Weights of a small GPT-style language model, trained from scratch on English Wikipedia: 12 heads of 32, a variant of SOAP for these matrices.
Each number is 128 + 24 x the weight over the matrix's rms, rounded and kept within 0 to 255. Layers, rows and columns count from 0. Numbers have three digits each.

# up: layer 12 MLP up, 768x192, rms 0.238, rows 387-515, columns 48-95
# down: layer 12 MLP down (transposed), 768x192, rms 0.245, rows 387-514, columns 48-95
up387:169172110154173105121125126120136143141154102155101116096115140156136123166134096126095189145126107124112110091143100140085112103111172131118142
down387:116186125172144115120085116144094096135156146155138146126096110126144121111095140097107120131134142155145163111119123146083120138107074141117108
up388:128179090094067165112103125161156121151142118097115150130149143118148155150139130163132133123175116153142124135117114087154122147192128137178178
down388:127151133149122125175157142177097157146113107150129145129114124076113088125111136170155149147131150128145145124079162089143099126118094094126148
up389:159140135159095126126130132118113154118142093129150154125070133138090080167146115122154118086074093104151131105143096091118153119150151105109112
down389:135138141143137129098123104127151104160156112134117130145127151159125148119134150116102155146142095146127161105144103084156148124128108120132106
up390:176113125177159160120129096138086142081110152130097092073117123100162105093163087115120083116122134143116113131100131139136152113108104136129190
down390:148144159128088110148111101082104140113157143135099135124131130128119133112137143135137107173135145145109122103130123140129129142142136105161167
up391:116104114110150121094101093148118129122126140123105137122120148133135110122150120117125114093101138154155117145127154162133124074075161126177114
down391:138134113181146083147154131128085107171139140128120104103177124139159155109135145132144152094118089151138144106130152118149110092131140144131113
up392:109123092122158168137182100104105092153126154085116131090160121143170132119180140148109168116120113106124088125141150126138151152111116134094094
down392:122105105139110129124125143142132156126146094165106123101120136113111108141114148142141100137116157135125141164126143130160106082151131166119124
up393:101090072111044099128156141136112160121133093109148144081175146166170125156130156109101160184117128114153085126098095123121112133148175146122142
down393:124191150139140113082171172111121152156153086117131134161160142175102135119129130145104092102083117122099128138153112109118137141147118126184146
up394:162139109119084146105137124156097157183168142164133121134133148092161163108129109123125159135109180141085124141180125123105137149136143121160106
down394:171097133129154108103122125109117134142107120152106147155090112145202124148102095120121146138139086124151148141142119156133118131138119148102169
up395:161117133148151146089116125151087129154128093135133130172121147156101147085088123122158163134208105151099129111152089132144129108090139151096118
down395:161146112206142137115109123118128105093108121102122091201093113134108185162120188161100160141120142119105120126127115118130095101118095099139135
up396:153163143127118108127173113094123145178127152144080151128074183113109128156115089147150104089121095133157144074129129118130129115153110141179173
down396:108114119112096095102127157131107160143096133123125103174164128134095113149134106133155132137192113144130139134145111092122138113091175128139090
up397:141135140131118164096128112109118116134144119115160140142097111137128127153108121104131151161123117124143117127152123132127102134124148144117116
down397:122142152104113138131122145143144101137141129113159134150128127152089147155115085141109125117113142107124112097129165141126120105114167168108152
up398:118104074102089122089147122155104073139120102136130162120156155102125093121111157156087156185154140131170118161098086103148099124108137134117138
down398:154141127148111104107104134151151135113131149147136105152140155135100147121116092138089157119170122122156118123188076120122132147113177139142111
up399:108119106109152152101140124124126118070176116175178136104110144119093133096144124078125185123117111135114145098114105105123141087111123142159111
down399:194101136121139138128157127133096125094155082135105085114129082112174129141115118102140113132119165144153139130149141155162154138079132122154111
up400:087155164123152129118094110119157136149151126150099089133110110093155161095116102139148159144113121145135138129146152195183110114141127139067152
down400:119109093126144123118128117180140183129118146132115119165118124108144115144143147151143179101108160143142110103147136134131153136168122118119107
up401:115138149160143146134167100136164120125126135135119143103080155114144133136092161131128113104095179114135154110135122102147085126159148123105142
down401:200123112155104128134152146103121173151124139115126172083103165083096097180091117132119145095112098134132119070135158132126121157172116133146143
up402:078115124101065087130100157123147147093111146130150142067070163123128151155125143120091167093150155079155145170143105117170113121141152155142144
down402:167130134126083165115100130146096124108095138141150157114166092106152152117143114154132120118126120120127120148125129081130141095129148128114157
up403:102131117145149142122077166163098167105132084122130114109141141159100132128109146123107163174156128143128127107141084129124135105128088124135133
down403:106128120136166122179134125158148167132131124099162115108092118152128121103130124151097132161079125127143161110124124150148160122144140100143152
up404:098147080144134116108159117127113130123160125135121117107115139138133107124113108111130139142106133121084109150162148142198151136128090120116120
down404:104125138130110142131123132149134121146094149107107121145132087121136134120130107134141146128148142146120098114119104079127149116108131137109123
up405:156176099106124109152134128141158148133117126163097141080180087127112147123127148110123163116110100096151134153137110123174124153118105123152122
down405:128078137112155103152116125123132106115181185135171142156122140132121144112090126091120109117173093103198150110165146182099129127099097118101119
up406:108119138118092134118149119130166130127076161154131129140090113131107121156127116106152146125071168110139138127102094144129128123160165138101111
down406:104135139116162086175123147113120137132120130111145108161104110086147157133143132165130127120170155102103104109142155138120127140101151108127135
up407:127127143098122141101163149118137187118122121172105119131110132130108116111118124095107123143132157126150123143166134088101115138103120105172107
down407:097134088156148112149101150114139108163120104121178135136149146152146115132117126152143137124120123117143146136105156149148120120129096107127159
up408:101151119111159120155187172123169166136075147135121138114091141091122131080136104125139109106130075095139115139127098097143112096111108146113114
down408:135147124130093146120123136132106164109132143111132118145123141141122122140120139116105156124126123127128175127122151122103129140143102112124163
up409:140144118127065105093132148096143139188154116133129125178120163119123169116097140151099084101113108097098138127112106111137133114120135116161166
down409:137162134116140127077158137147142093111161152112166130140084134093102152155119119136150134095164110149146092149126123134117048130143152138067140
up410:116136097092140133121086160146154143099175113128116180107132135150136158125157146150173135164117164124146139162115126170115178117155137145147130
down410:130143125152080168132120134122096134119165086140136141136136141133107106141127144138132118145175148115127107144171120115150115145154072153084162
up411:173164153142130078079087139126116138102130130122097133082119129105126144131133129141108172099140124171151114094120150122095121121158175161112115
down411:171138110125138115135094106148181138140125073090124104123104159157136122130156136136157146118084090174106146130141114160136144116135114100120155
up412:166153128143068112087121111099133102086106164146117136116114173154124146107121168106136113145155145188125095107122124097106091095090188135118126
down412:134155122163140137146153113155143129157121087151142151117163118122152150124139116135138140126131094104112146115134108115134125144116106120117149
up413:154140142100142085092140129102123159147119099139129122106117171103094144118134144125119125184137139123119143151118146137124111110152128160125117
down413:094146142115081142147095116122139135109122150083112085186099122128112143074137158107146127128165100121159110153133151124115134110122137137178101
up414:150101127100156117105113159132116136129131102126121135108071165139128112145106143120133117144114138152130118134080139078143155122135148120173145
down414:138072127108151110147146125133116136152094190180125137141116087093194111126111134119131122144104113144117111106086132149107115148128116142146123
up415:128136143170071155131129133099128111123123124145162126127105115136125155118114128111088108145124130119122142140127164135145134105133146158126106
down415:158144120140089123079146157119151141121159133133103124098089117128150100104108128138171126152094109101123133116116127134157125099120133124138141
up416:134170095093112106116125127112131128141131123148131115160108169119119139074150106134134130168137120157157155110059125117111100122133160139093119
down416:138150126152149146137108118164113131127119133120147194137116114130130145106125126105111118082131110171111149134139145104128114169120114137135150
up417:164168142132122120121129110121130154145146139123111136150117157182124130118127119125152149139121156138112072098130120138123155110063124138146131
down417:106115138130125153127135163156105127159139113152144154091115134161150074118143116122124110099123092083121118107097184087164111088169112131158148
up418:102130172137138129083162100132143181125134105109127143145120150150122107168103083144133115137115116159125121091139111133154109192123135148130113
down418:122168112131059109142097145122106081144137160122154092129106135129111109088106143137124144111121115139129142152140123154148119146138111168146155
up419:140147162117128124129089108118120120115158156150057180114139144117156140113130131170106146101125161107160091091149109127159150127147107181104126
down419:105148173106112141163083111098106175125105144128182111144154154175092152126097176141143120141122151100170151095122085153120111104126126155110145
up420:124144165129113173125104089130137115159094157098124132127100163170133181150150124122129158102119090149111167139161110155138184117147165170148108
down420:160161160087123128136132108169157152185107119172142170120129129123154089126153143104110168088126103109174155110104122143163136128146079101148088
up421:118091162118090133166152172105144159122121160180129142099154133073140127168099097066118116179136146104099103128101122090100182060095159145097161
down421:104129082133141159135108099121136125090093148145089153117114121101109134164131135117102106149129136122069130117131165108132124119134096095125110
up422:141097116144130171112140105117112114096113179168152157149127084135163091147096124129089148103080068150162107151123126151181136108109094121123106
down422:099104090132108088090124107126109129125083099120153140133144098150147111158136129151133117130138093128119099136098108136100143113127168117137124
up423:129116124141132136093126127114102153148133123141151132116143117110147173151139148139131102106121123137133110131143106157133120128126139172081128
down423:097101133128119147135118100144093096112122095125137156089124152126115131120112114107122133164095125123132090159151104178148147122115121138102159
up424:152146134128092110088131139124109131153154139110117112112096105166128170127114107117148115142133134164155159135106107110125151105137156101127132
down424:119116147092159110122113104115143154097139150115131148088144099149148103199108080110129107171145142055137132125164136107105127084112127120118145
up425:179105115088128095111148132109144120126134130149088140109097115114123111120115076095117122107095132126107118089131116148103097115125122128162155
down425:122128110142145105126115127149146132128112110108115101136127173138123142120126111170125126147161169160132110139122181088120113111129110109170135
up426:140104111152119138136172142102110132099140141150132132076095135114113097152146153133104100107091177172114118175127136100141130111170082095139125
down426:141155114138154144116139119106132104133105091090134145134113130122124112132129133132092139145113151156127126122137145186125157127102117147128139
up427:106154124151145123083166153157150085110088127115116154143103125101115107133141109150150167157136096171120125130114130152097107122124146148119112
down427:080139131150129143117133136151073127139125123134181080130177115173123123119105103118081104097140155082112105080136118098120116065086127135121113
up428:113105100149143099146125104142140146161130089104116141149086104124149147125160133102085121153135130158137138137073138121122150121085131124124116
down428:116174140090151154136085155083147092101101164105109100192169127154113122098112153108102125116148086130098129162118126134091106129068097114139158
up429:149134113178113136113136126154102147130173153133139156102162143125093094120118127139112124140122134136125138131107134166131154112114117122161145
down429:129146128113096107096123095116130101119162098132147114131143110121125145108151085120118102148115098099107164119120132165123061091109122155090165
up430:101147078135089138139110149114128087084174156130105167147174166110122187109088092101099114122093133103145081149170141127153131132093134179125145
down430:138125166145177126151138113173085162136143145161143116108090106139104120120090142136151161121145118122108112109129153138103158163161129097133139
up431:135116095129151111138115127112131109110154139122109142119197106140167154101151092117146160179081111160099105103128099123169126099098149137126139
down431:113122128164124135127137111115150115119097131130136122110163166140102123108087129146088112099119120136139106121156135133140107131106124128155132
up432:135121124123145078165164119149174138092142152104179158093108132163072108161110167096165164100165110141162126125148124086103083144161141133146133
down432:097102136096158108132097115106121119112118173129136143100112089097078117133127117098125120109133113094107155150116094109159180151152137142081109
up433:153123135117167101085102119131090173138139130114127155123123122131159084119108126132132147114086118136118139121149123111128129109107164162124135
down433:134164112094136125113098106127106088124115142139163180130127081144078148146097124103106108143141110140110140114142165113124153102093080140196130
up434:109122099127116124093162171113130162090148168131092177119122100176132098149118112136142113142104118112116113135112122145159136168118142107128168
down434:147163141116126127159114088113128123180117085120126108130124154115091167096160163112105145136174110127157103122124100110104135130162101128122113
up435:125130133112092147118121123146147107155136120134131139138111125073077130097096107138115130141120137107131163154075130113161128103150134185070125
down435:116138135109132140098153121136119151136145106131147141172090123124102150158120125145167066115099138160091166113128122129152114114091135088103133
up436:089110098140135160107121186118157153135113136127109113123095111126128164139103133108129138170144137132107112167165111152161097142141092126084111
down436:141164177063115141128143134136116102122148138106140104113121114114120158124160127099107117123125102142135156124133141145143140144107094114101126
up437:179168124139163155150129078133104128116128134097107117140143080097167113131163084097141153130101121134164155160138137110093115115136143136147134
down437:093142131120098137122124127120146172136120133148129133130122144140134072130079130131158120083143091132138116116104097106127109125139135163110130
up438:139064142150137145128143136067153147152169170141101162180145113104147151089160148111135126171074131166129116112081117134119083093108154170131162
down438:126142116118165129123107112168104107131108121127164159100141087168117154146127143155095178117074149158125124140130150124116118144117138117165139
up439:104071128141113117102129116128120118124127146103118133124125098147133100167144130083160151108137107150114110113133125155112106107120130154155138
down439:160133127137133143132123116107162109137111130115179115133112140161116112137130143081165155130133130115149106108109137166143102138135126133137067
up440:157110090129159133108128115128145162166104120133174150105107167110145121131110133135101094082128089133125114100114112119121130151153141102117168
down440:108157118151118154160140119166097122126161141119113138144112084138145113091138115099141116100122112091108125108099109091116119131118130136151122
up441:171085087148100141112142111070120139120126144135116118112113127122118123134159138125126149142138098129123148050166087140119161108083116122139161
down441:081172143120119121173138136158095115130092144125104149160118129127158083179130160120122109176084118150109107126128124129096127079056131155074165
up442:136128135093143068115093109126138151087156107137106127111138136087108137151140136102120070143123120159108104128092060160078132095117147139149162
down442:144107142124130140102125090178176153113127127157123138136129235121095159108162115141149114103098106132100131159136120150156127100142118143133174
up443:118121120140152126173146050117115147099121115141129101133141140134130159154089118112136145120117126115132137133094151149109128105120143127119180
down443:155129135131116107094098149127157144088113119122138131129152119156104097155126137152161130111138140162101158112140102124163125120105178086135122
up444:116131104121143101124119150144126116104137126102091141110137103125183137167104082107137108149138126152173166102147128143153115148166167174138117
down444:118108115136170159080125122148077109118124097091135110135159103113186135167139131144085108157125125152116082120120113110134101080113147130129132
up445:176137125115154102138150106128113133158144117096117156149108133112140133089083096128137081112122157112071120131129169131114083088144108171176141
down445:111087165193164105159096148191094136155142125151126111123126124103131094145147091110163125137099127138122171161122132125164104123135123122128105
up446:136162112149113137095107128106185154157113089134099163060108162082153097142161116108149117111147141138098154129155165126147153142113104137114078
down446:121115136137128121187137103135143142100151120084149141113112138132163176132120136153146083154097133162119118141165086129124157156098106094130133
up447:133104093138150131122119165102106122122142145162127097156157086137158123140113097113125114132130096138119125154087142143100114110113168148121144
down447:134129152091147077182105137113127112087120132112157133122151120132119092127115085104081150112149140149131112087121088104112166092157156125126142
up448:105132116111141120097125173082124153150127146105120181143088167148119138131127144125105145127142132116156105118153131119128160119144106124137109
down448:140124141123150116125059116128111097144148116121094184144123119139134120149122162110111106146159154131173104147159154105180106147120118150081113
up449:108116103089147156133134084122127111115119126125141124144107169117091132126113144143138133114124118080116130122134122096130110136153134116162157
down449:116140096149118134145108085094125087144139092127121134148145122145124129110138129100083167120154116126144069109118126164104161131122145124141126
up450:154140162119106118128177147129108137120126151147128153149110145065116111125127117089134139156119116124130177140133118125115140107153117108139132
down450:107086135181144138147135137133140109167103154094110110089135153141107128119136100136121090156116154143122113109100127110150094097116139139116145
up451:118132069145107117122116113112090124155118146115126115112174107121104124115089133157135115140092127118139132138118149081097135115121130103115170
down451:104131147133147180071122129122141141137116080118104158121124099165103146151112104128120116121133098149174096119104129158116153149114143161102146
up452:119166147126140131116150135153137130120152150106113159070121090147109144155120146113135141082115149137146120105130109116162145139143138130137130
down452:131143089163124157143156123138125183098105120095138072162113164133102166124132149159115106148145149111087077120123105116132110154140142091106149
up453:124110105167180144098140140103148157133135162080142105102152132119173125165104126137095117099105129127156172150090118136111104088119096075122106
down453:170081092095138123124130159132112153136125098086097114112135130119100107100134130107097120089155169158139146162154119107086159092159114081128144
up454:096110082114091087150093116153134119172165100171166137137108110143096143100094137095123162083121130120138129104133099153108168153118128130137145
down454:148120111161094085060112152107148174149114145136123141103112097128097119146147149090173149090145152129102151122128147119127179130162093135150121
up455:110147182102092125124115139151115126119073146144128122120116131117094153127103122167134181137105103113098120155100116103112130142128138132153130
down455:133121116133130157103138148162106121140143083144139117116120102144109111162096126116128136164106168137098132142122144101105131124145132122104098
up456:137096145089156120129115123103086097155106126111131106158139117188111124129102122079141117092109127135176134109136126133093130075073169123137123
down456:130159163108131129186090144146073106157119109154110115132131118115134125145120120150149152144145111134142111079140150150117147134096154145180122
up457:167167114088148113136160132105145118131133152106160131159131105111083108135129123164137114098120136131115120079100123176164118113129126154133124
down457:136145127085142050080133140173120094158111098139099142129146129151125125102099131112094148126103139186109172123117113137160162076131118122131118
up458:099117114119154125143130086110120082106087095139146150125158116138101129120132165129121150144095154109119148118148164109127101094127196148156154
down458:136071104105113145071145106157162109067084129129175126155118136103133112146154108129139104134184153104161148167105140137094122160160117125099103
up459:100138130111087124103127139166114137154134175112125196112118159118141180107138152123089091148147116094158148138099140140118107127126131142148148
down459:164120165115139126076142157125131096117123139143130145128146121128090096143146094102116178123080094110143105120132125132078172122145164130124144
up460:122172100141124173116115093098128134139125108106112164091130163121122142162119119132085158154164072137099125106154099069101131102129159096101157
down460:114144131134089107126129112153155114093127125112130154124100123102119112158137120126125153112174149133121167164171150153133134124117142135106133
up461:185100117121130136121149115066151153154155122177146163080118084120111134173144145133185125136112160113139114142201116097123123105107105106091143
down461:150140117129135102141155142151144112072140152111127138141112158103127133159090125128125092102135121148120107110131139113179116149148151076123106
up462:133119127150160119100084073138089150102127141170100125107124118111106134156122151156134141163135136117153109128139118134168166102103114099125090
down462:161118125133133088131148122123173163116113096122122162117131115119130145097127181112114095116109102131133122108103068153103141140136117164119144
up463:107098118108146091141117093156100145122130165118165144089127117119134132156146139133120136128161095087148155117136149151106128148124139116113083
down463:136119169146121132140154107098127159161178115080126136145120121084152130112128129117164095145123134131078141132125106143129143116128091157120127
up464:145094143140115072124112123095115159090115068115106117151133114113101120133152151153122114145121082091120127138145112122131158116126115140104091
down464:109110080110139145138126143164109132141150151115120167147127135137129103128128070122089113119125159127150165124126141109177109182129149129165098
up465:164129160136113145121127119133132145154098128127153106105117118116107145111135120176169096145150101128106104100111159116146132105158127096137123
down465:131171132095113088152130060141118111144117164172087124104158130162127198106130153118117156127101127164098107103127131151130145131161133111138115
up466:117163095069158130086109125143167131105089113138124135115113150088132091198141129137147167109163172184111137132113154107132110091108166169180155
down466:023141093124133098060154193121115103067132131148088166066105102089144125135152112149161142184139126129094078142127145134126136114059124112133102
up467:077092095157111142081152087112130124139135089130122160131126074101087155148110156079189143107126140117084138159150084108103122091129133131092149
down467:110137139186154149137134106172121116137101105140117113065108110126144115198156144087119129137146136176129198145141117135147180126120132168129149
up468:119158098160115163125112145131181161162145115128132115126110154160148125090133109145101135090128169149116101099108147088106133095116100133126101
down468:118126106179153130116103127105152123148142105108128077082141158131111141163174127144128123102135132155116115150124076135137062153087130157130070
up469:184125099153128155167136110129117140135133076135135149115128135155122109121131087102102178076117116117213122133169094113145147096146156138132123
down469:125146101096110088119123127133103112180181127164133069135160107172184086111142096143088164108135107141139094137152132128181172153118093143156094
up470:138087136118097119075092131137142160172128159094146159145146146135086106134094162143130151143098160087130095108148123078133109143166121148168144
down470:093155140142125167149146137144092115132117120103137102157089143157121119139163097113122093115114143161129171124134136124137157107123142083169091
up471:116149141149149161119151084151156125130202140102140140164152098142082150114136130115159119147152139117164138162112100119086113124113140135116148
down471:133081107147152123151119153120162137163130131160142165119094115123129130125162112124176147115083126139104104137140153124168127112157142100084140
up472:075136078137110135130156091131099095129130191099146131130125149164168171096117120149122165116147145169137131111122096132162120082122144145063098
down472:097116133124107112107121131139105126099153101153123151127168135144155145102140131038117105121104139148173122125114086178107106162112152139113101
up473:102133108121154115106121126146100127122189171176147130123149119098129130129136139112132131096125117108141158123074126125129117128105148132123128
down473:123111110125134155148128130105128148132136105100185113124093133123121133157167128107109158104114142147160132088113118144151117114145155100109109
up474:095145138070133136107151157124085129119113115156153147143119112122080135120100095146127153136142146097149110116134158128099116127112145114150161
down474:149112127136097138142116083187145139122150146156124117144077109158138147154124117135123101112125141127127146119110130099104144127114141110132141
up475:140120119109164123085152152143154154129093105126125159155131167140129134082107095141145125107142136130114143171109068107174116128173127136168139
down475:134168156143156088110126091094091106138131153121115104087090119122123124165122140067118101153118140097108142152142129102084152147104112161134164
up476:126123103117160082083078141148152125122138108150110129144159154154084158087137138151130097119131136112126116123131122105108097130126104157106131
down476:132085126169092099147118147132140106104186158081131176140141151124165076114114120136160138122109151109101152139132136170134128115146096156131163
up477:147117202141082142100091132113129226124144122120108155129135142145135152086126069143106110108117133127157151130152153136153149135181110085158195
down477:109139079148127107135089107152090134157128137118089153079143137126159125124116143129163131142153136113115095114112097096128165101148165123164113
up478:103180115138112099094105109140153074080139128131196140125104158137143093143097140115065143151095125152135135143145133087134128080149175136120098
down478:116112165167132119080108155151167111144108125110127141134122124162161130130107125142115134151133104107067178171159079154097106146120095129104117
up479:077090128118130103133115133147114094114134139133120119115138119105141123119123042109120131107091127106120111088141130121092162088086077135158128
down479:143102104163177117122123095129101126132144087156137107123113134139116151135093145175125094118145091117100141165086145155162113097125120121150130
up480:137162105099144160125148167160150093118137167137114107104097135121122103197117145149099119116095126154117140128101116128181138121110127173109136
down480:084161127149132121147139075170109132110116102123113137135171095099072129174069124108149110146157114097142182142093105090097158121136201101143073
up481:126163163144146094146118038145163128162103113097114132093126124076114155127122102140161136120139127096106157181144107121091109110170137132115123
down481:094126146135128146159158126151146149094130169133146137101151120078171166143163120166111101164128149126127145136113180129074138143125098103119129
up482:156136176142124132124124102117121098135161133152126139084127191168106155144091118119100155103146153176123098113130109125152121126128122161102125
down482:127173183081125108145168127081098120131131147173122123152126129136136146141146144130130118097136175116149068136163137093125137115137105141109115
up483:102148097112130127142144105128076134131220083090140104106174141180122096126144130126113095130109121128141158146146146145186178109148106133110115
down483:101138137074096138115139190159133145171115143122129120131136114090161126140118124086135112108125152130096121140137138141147135133124120128105084
up484:119152114147148115166144118152101094119137118101074131101125127095120130143087140092109159135115100158117124148148182131144130126133126146157101
down484:131114141111107148124125077147107149155101162105186158130079139144135119130144104116129156149144125094129044131132142133152160114099133144145140
up485:122150136151158105083072123089130147124199093109107120120119140159139138182155142103130158144129132102112112102132133175128129071155132102157096
down485:105134102114111139085119111126114116104129117101101152156126161144113164147128166143088117112132153173145131141137095111152120174055152115117116
up486:146124181132129109126117142109134130144067120138165121115117138138064173107148161121123133118156147103150106163110086148099101104127103183143154
down486:121080161072083152114082138127144094140121111113175160087065131109140106128125130127103137090139140115134110180088104134123099118117162145166103
up487:119111122143133104126136124101138153114126118120130132104132099107136089105108114138133146163139124122141101121110122164093112127134125091113150
down487:112172135163112111086120138133100120130111117165119148137107159103164103149153152113096144113128156153133139131123151132109111165118155098144120
up488:109156109119102154130138153123073114102112133114101131100126133089097121122115127123132150113113110116130110116143131110090130126155138163157127
down488:108119147131146130166125150143145120109121131101147102105069098153123151130121171097112105145128108162142104150131161111155117131124107087154162
up489:118146124138133120111116116115159121095146159112126117099110124184143121124133116118083123153131104141144111142149175151137139148098156120109140
down489:147129115127114149108118134152140137119101118116127188127109155151125096113105128118118140116133100131121112111118144142124103128102116093123102
up490:131106080138082141073158168114089104110140114097104124129125141135163163107147121091128149138106129118111114144098154118124128130127157101090157
down490:116098130086125141129116097159149118141102138120137121178137145138112083125127109120156119113131126142105140158134136141142131093113091113121156
up491:139132133119131128130113113143159114141152065125156117104083138117119127138148078156145139096152116144142057145140131133164141138161153135132146
down491:152108165147166127171125139119115168117107121145067133139136130118138163141125169156131122137144132135069119133120150138145129109129101123092144
up492:104115112073137099126146149143154111111151150160167102118099114131129126170128147090136131109138129116103148123124133138149126111127147119098139
down492:188129117122166131139113138090090110089157122121115129115087117175095142113112117114109141129110127097165149128123135125121106122149173141120145
up493:103103135095129069136163117159132063117112135132149163133081136145081118134090137123135156105144125146078183136109137145144148098127148101124172
down493:081126162122081131138149088126123098166167110143131128115121159136101115128122163122140143146109130098108152131141187140152122148144131132151145
up494:174147133125141103116143118111137131067153128137116168142081119093095091120113133146070188138130154099067124143122122122106120150157136081161115
down494:129116155134100107100141096089155134105161098150167157132160134169110125144135091135116102112122130140136082086132128138147126142131105133087160
up495:153136124112152158126165116110172153152122194122093151139110119121117143134157108130155107150148121139132139088087101144098109156108147137094145
down495:127131133103151109147101119118111094155119134129145130118137136134133113119123174155115123129139156130093139156124106113178138096116157132144106
up496:127114125151077149145113129103126079138190108174146185048121113143077136145142159140128124138152115108143090113087118133115128151164111087146113
down496:098125125125111141127131165099140119166141123117116136107133153086086109130109179159157132107163141080131166128104143084117088145178135140089166
up497:109129163168156129138117111131150177115103150125158118125125130115128142123183119133139116143107118119155116137100131110121147103129132164139116
down497:132147148152195110121083125097136117133153108137127131117140110153084120143128165164140093099132104139112120128152135125144122118125124063124112
up498:098128132121150142116105083093099144113113101146101122136154135095094085149116123176114129131122154154147108167137154122170095145117155141147128
down498:142138146113142108155136129152127104164118107119148135150149145144161163114134145126145168133150106121104131096113145158108105148104140140117164
up499:130116127125134167131150144063141119131170146117127145102124084149105146070098140087115126107165121106123124119133084167118115121147074158101102
down499:148084093159124099079097150136134118152122123116100083118141109082108136170145127140090101138141105150128170099173122117151101111129163100128070
up500:165165073136149117127127142126112120136168185091133170098127120148143119136123107116127081126084144101103097105113116146135165106107131149094109
down500:138099158114141074115130121064090166135112156128167167116130133133190163167143178156136115154139130054118117114128119112153151140099126120145109
up501:153151120137150117127140132095111116129111129126079073128125088110168128103114093095125141121123112162121145149110156125113136103142130152112111
down501:106117123127117091118157166131155118097138147154127113140121095082126128116136141133180115081098172125060170140117126110099143142136138114099119
up502:083166077112136138095128106124142122157154104137134161141093146078110102132112122148129147098149090100135112122118138157131141164161150147070116
down502:123104140163116125136147116106098122136103114108127145118132135141141164106157110135083154165127138133103111133082115112117126122137126098103147
up503:077145175102142145150106108088134057132131149139152140148168130119093139116064093113153131121055103142131132144065126151077085120176154123091072
down503:128085167113127109127115181116095132133119133121134140114116135077143088125098113139095127166122128117093131179193117120149106166147148092131109
up504:182115129137102127167092136100170132141079121149138149100121124124162155153120157080157100136085150105128129112136105121095131123130087139153108
down504:119116126100148153112122099109186145127158131103103156161110143145075096151141112147120130158143149143072113126126132113164173140123144101088127
up505:182153118097114134094127141135128120137129109132142105128122170120127128128135130159096104146091156182079172127102149111126140133112176155157119
down505:112104099133110124121127126131161124153154157063187130094146145127105135123157139142148137118118148135109100156139117147131111085144135149082141
up506:158106154131161155125105142163099114113152137134114129070115094114133127119141129117118112119125154123141159172155152095121161122126147123146192
down506:132142129082153148091122134102140121161144138139170120126146129158125202097135146127142136146158132116093158134099127124149113189129121112091110
up507:132111129088096122162105152182126118127142159119136107099128126164143129105136126164116156130100115144137171154104114091139133144140121161095099
down507:142123143106114116121141137081113112138139109106133147145105092110102160141106148141135168139120090149103086143138134130140133151115145122119106
up508:083155119128110168143102136132173091101142106163124138111131134119103142173110091134118077137152147119100121170053135122120182102120114170121151
down508:118118155131125138140150157164128174134118100161123137126135162138144144149093113138111119162156181107133130130107112110109144082129121138126126
up509:159136099115139157096082155169168064124068143124173144114126123163152079105095199085098121153117137131153111101130129115117148092102171096106177
down509:135133136140115130104149145116110130121109132130101118145118151077108146130144121118144144132134142106139136117148129123172130134144139155130114
up510:141139124067098124147140131138113109102120116111074134135120110118138149139127139176104153096135099116162119118124149097102158155135142106150155
down510:140104120115131144133106141091106141117140130124078122127146140132144145105146122125120116174077134133099145117133092134121162084149133111097129
up511:150114127124168129114139121098116108121152195128106145127088069115114089142165102163165163088169103138098106148118144147139173091135120133128120
down511:176106109146132136149114165158120113127097113139145091131134149073159134117098128109146159098090156116087107138109147114084129102094125095130120
up512:127117181140098126114112110111115118131148119105142176115138127113125116103105115098125118100150120097164142149134151155129157115158124098137162
down512:123144085135150126117135162130145136164116178155096141152133151104080126082127119116137093151142162140116127122200112153118170111162145139101167
up513:156122147113109116125142093138103143082120131095099136115109106137137120112143138114161108152109113129134151138102154166141133087149117204143100
down513:152129141127159114086140110113142147116099147114167115129136115114124135121087171104125147135154131112063136119115075112119148137127141115114102
up514:142129124152136129114148143108105142131138126122143169106088157138119127111137132162087168077158121079164144132126115109158118129101141121128145
down514:096121168082127164116153147160135133126130104110130147121112115124149138089117116086138153105120115083092100131132091092147171117140096144113129
up515:126120146103123131134151124111135120119153161120144137146115077144116109159131135134118097141145106140084168094058135125103126102110106155138091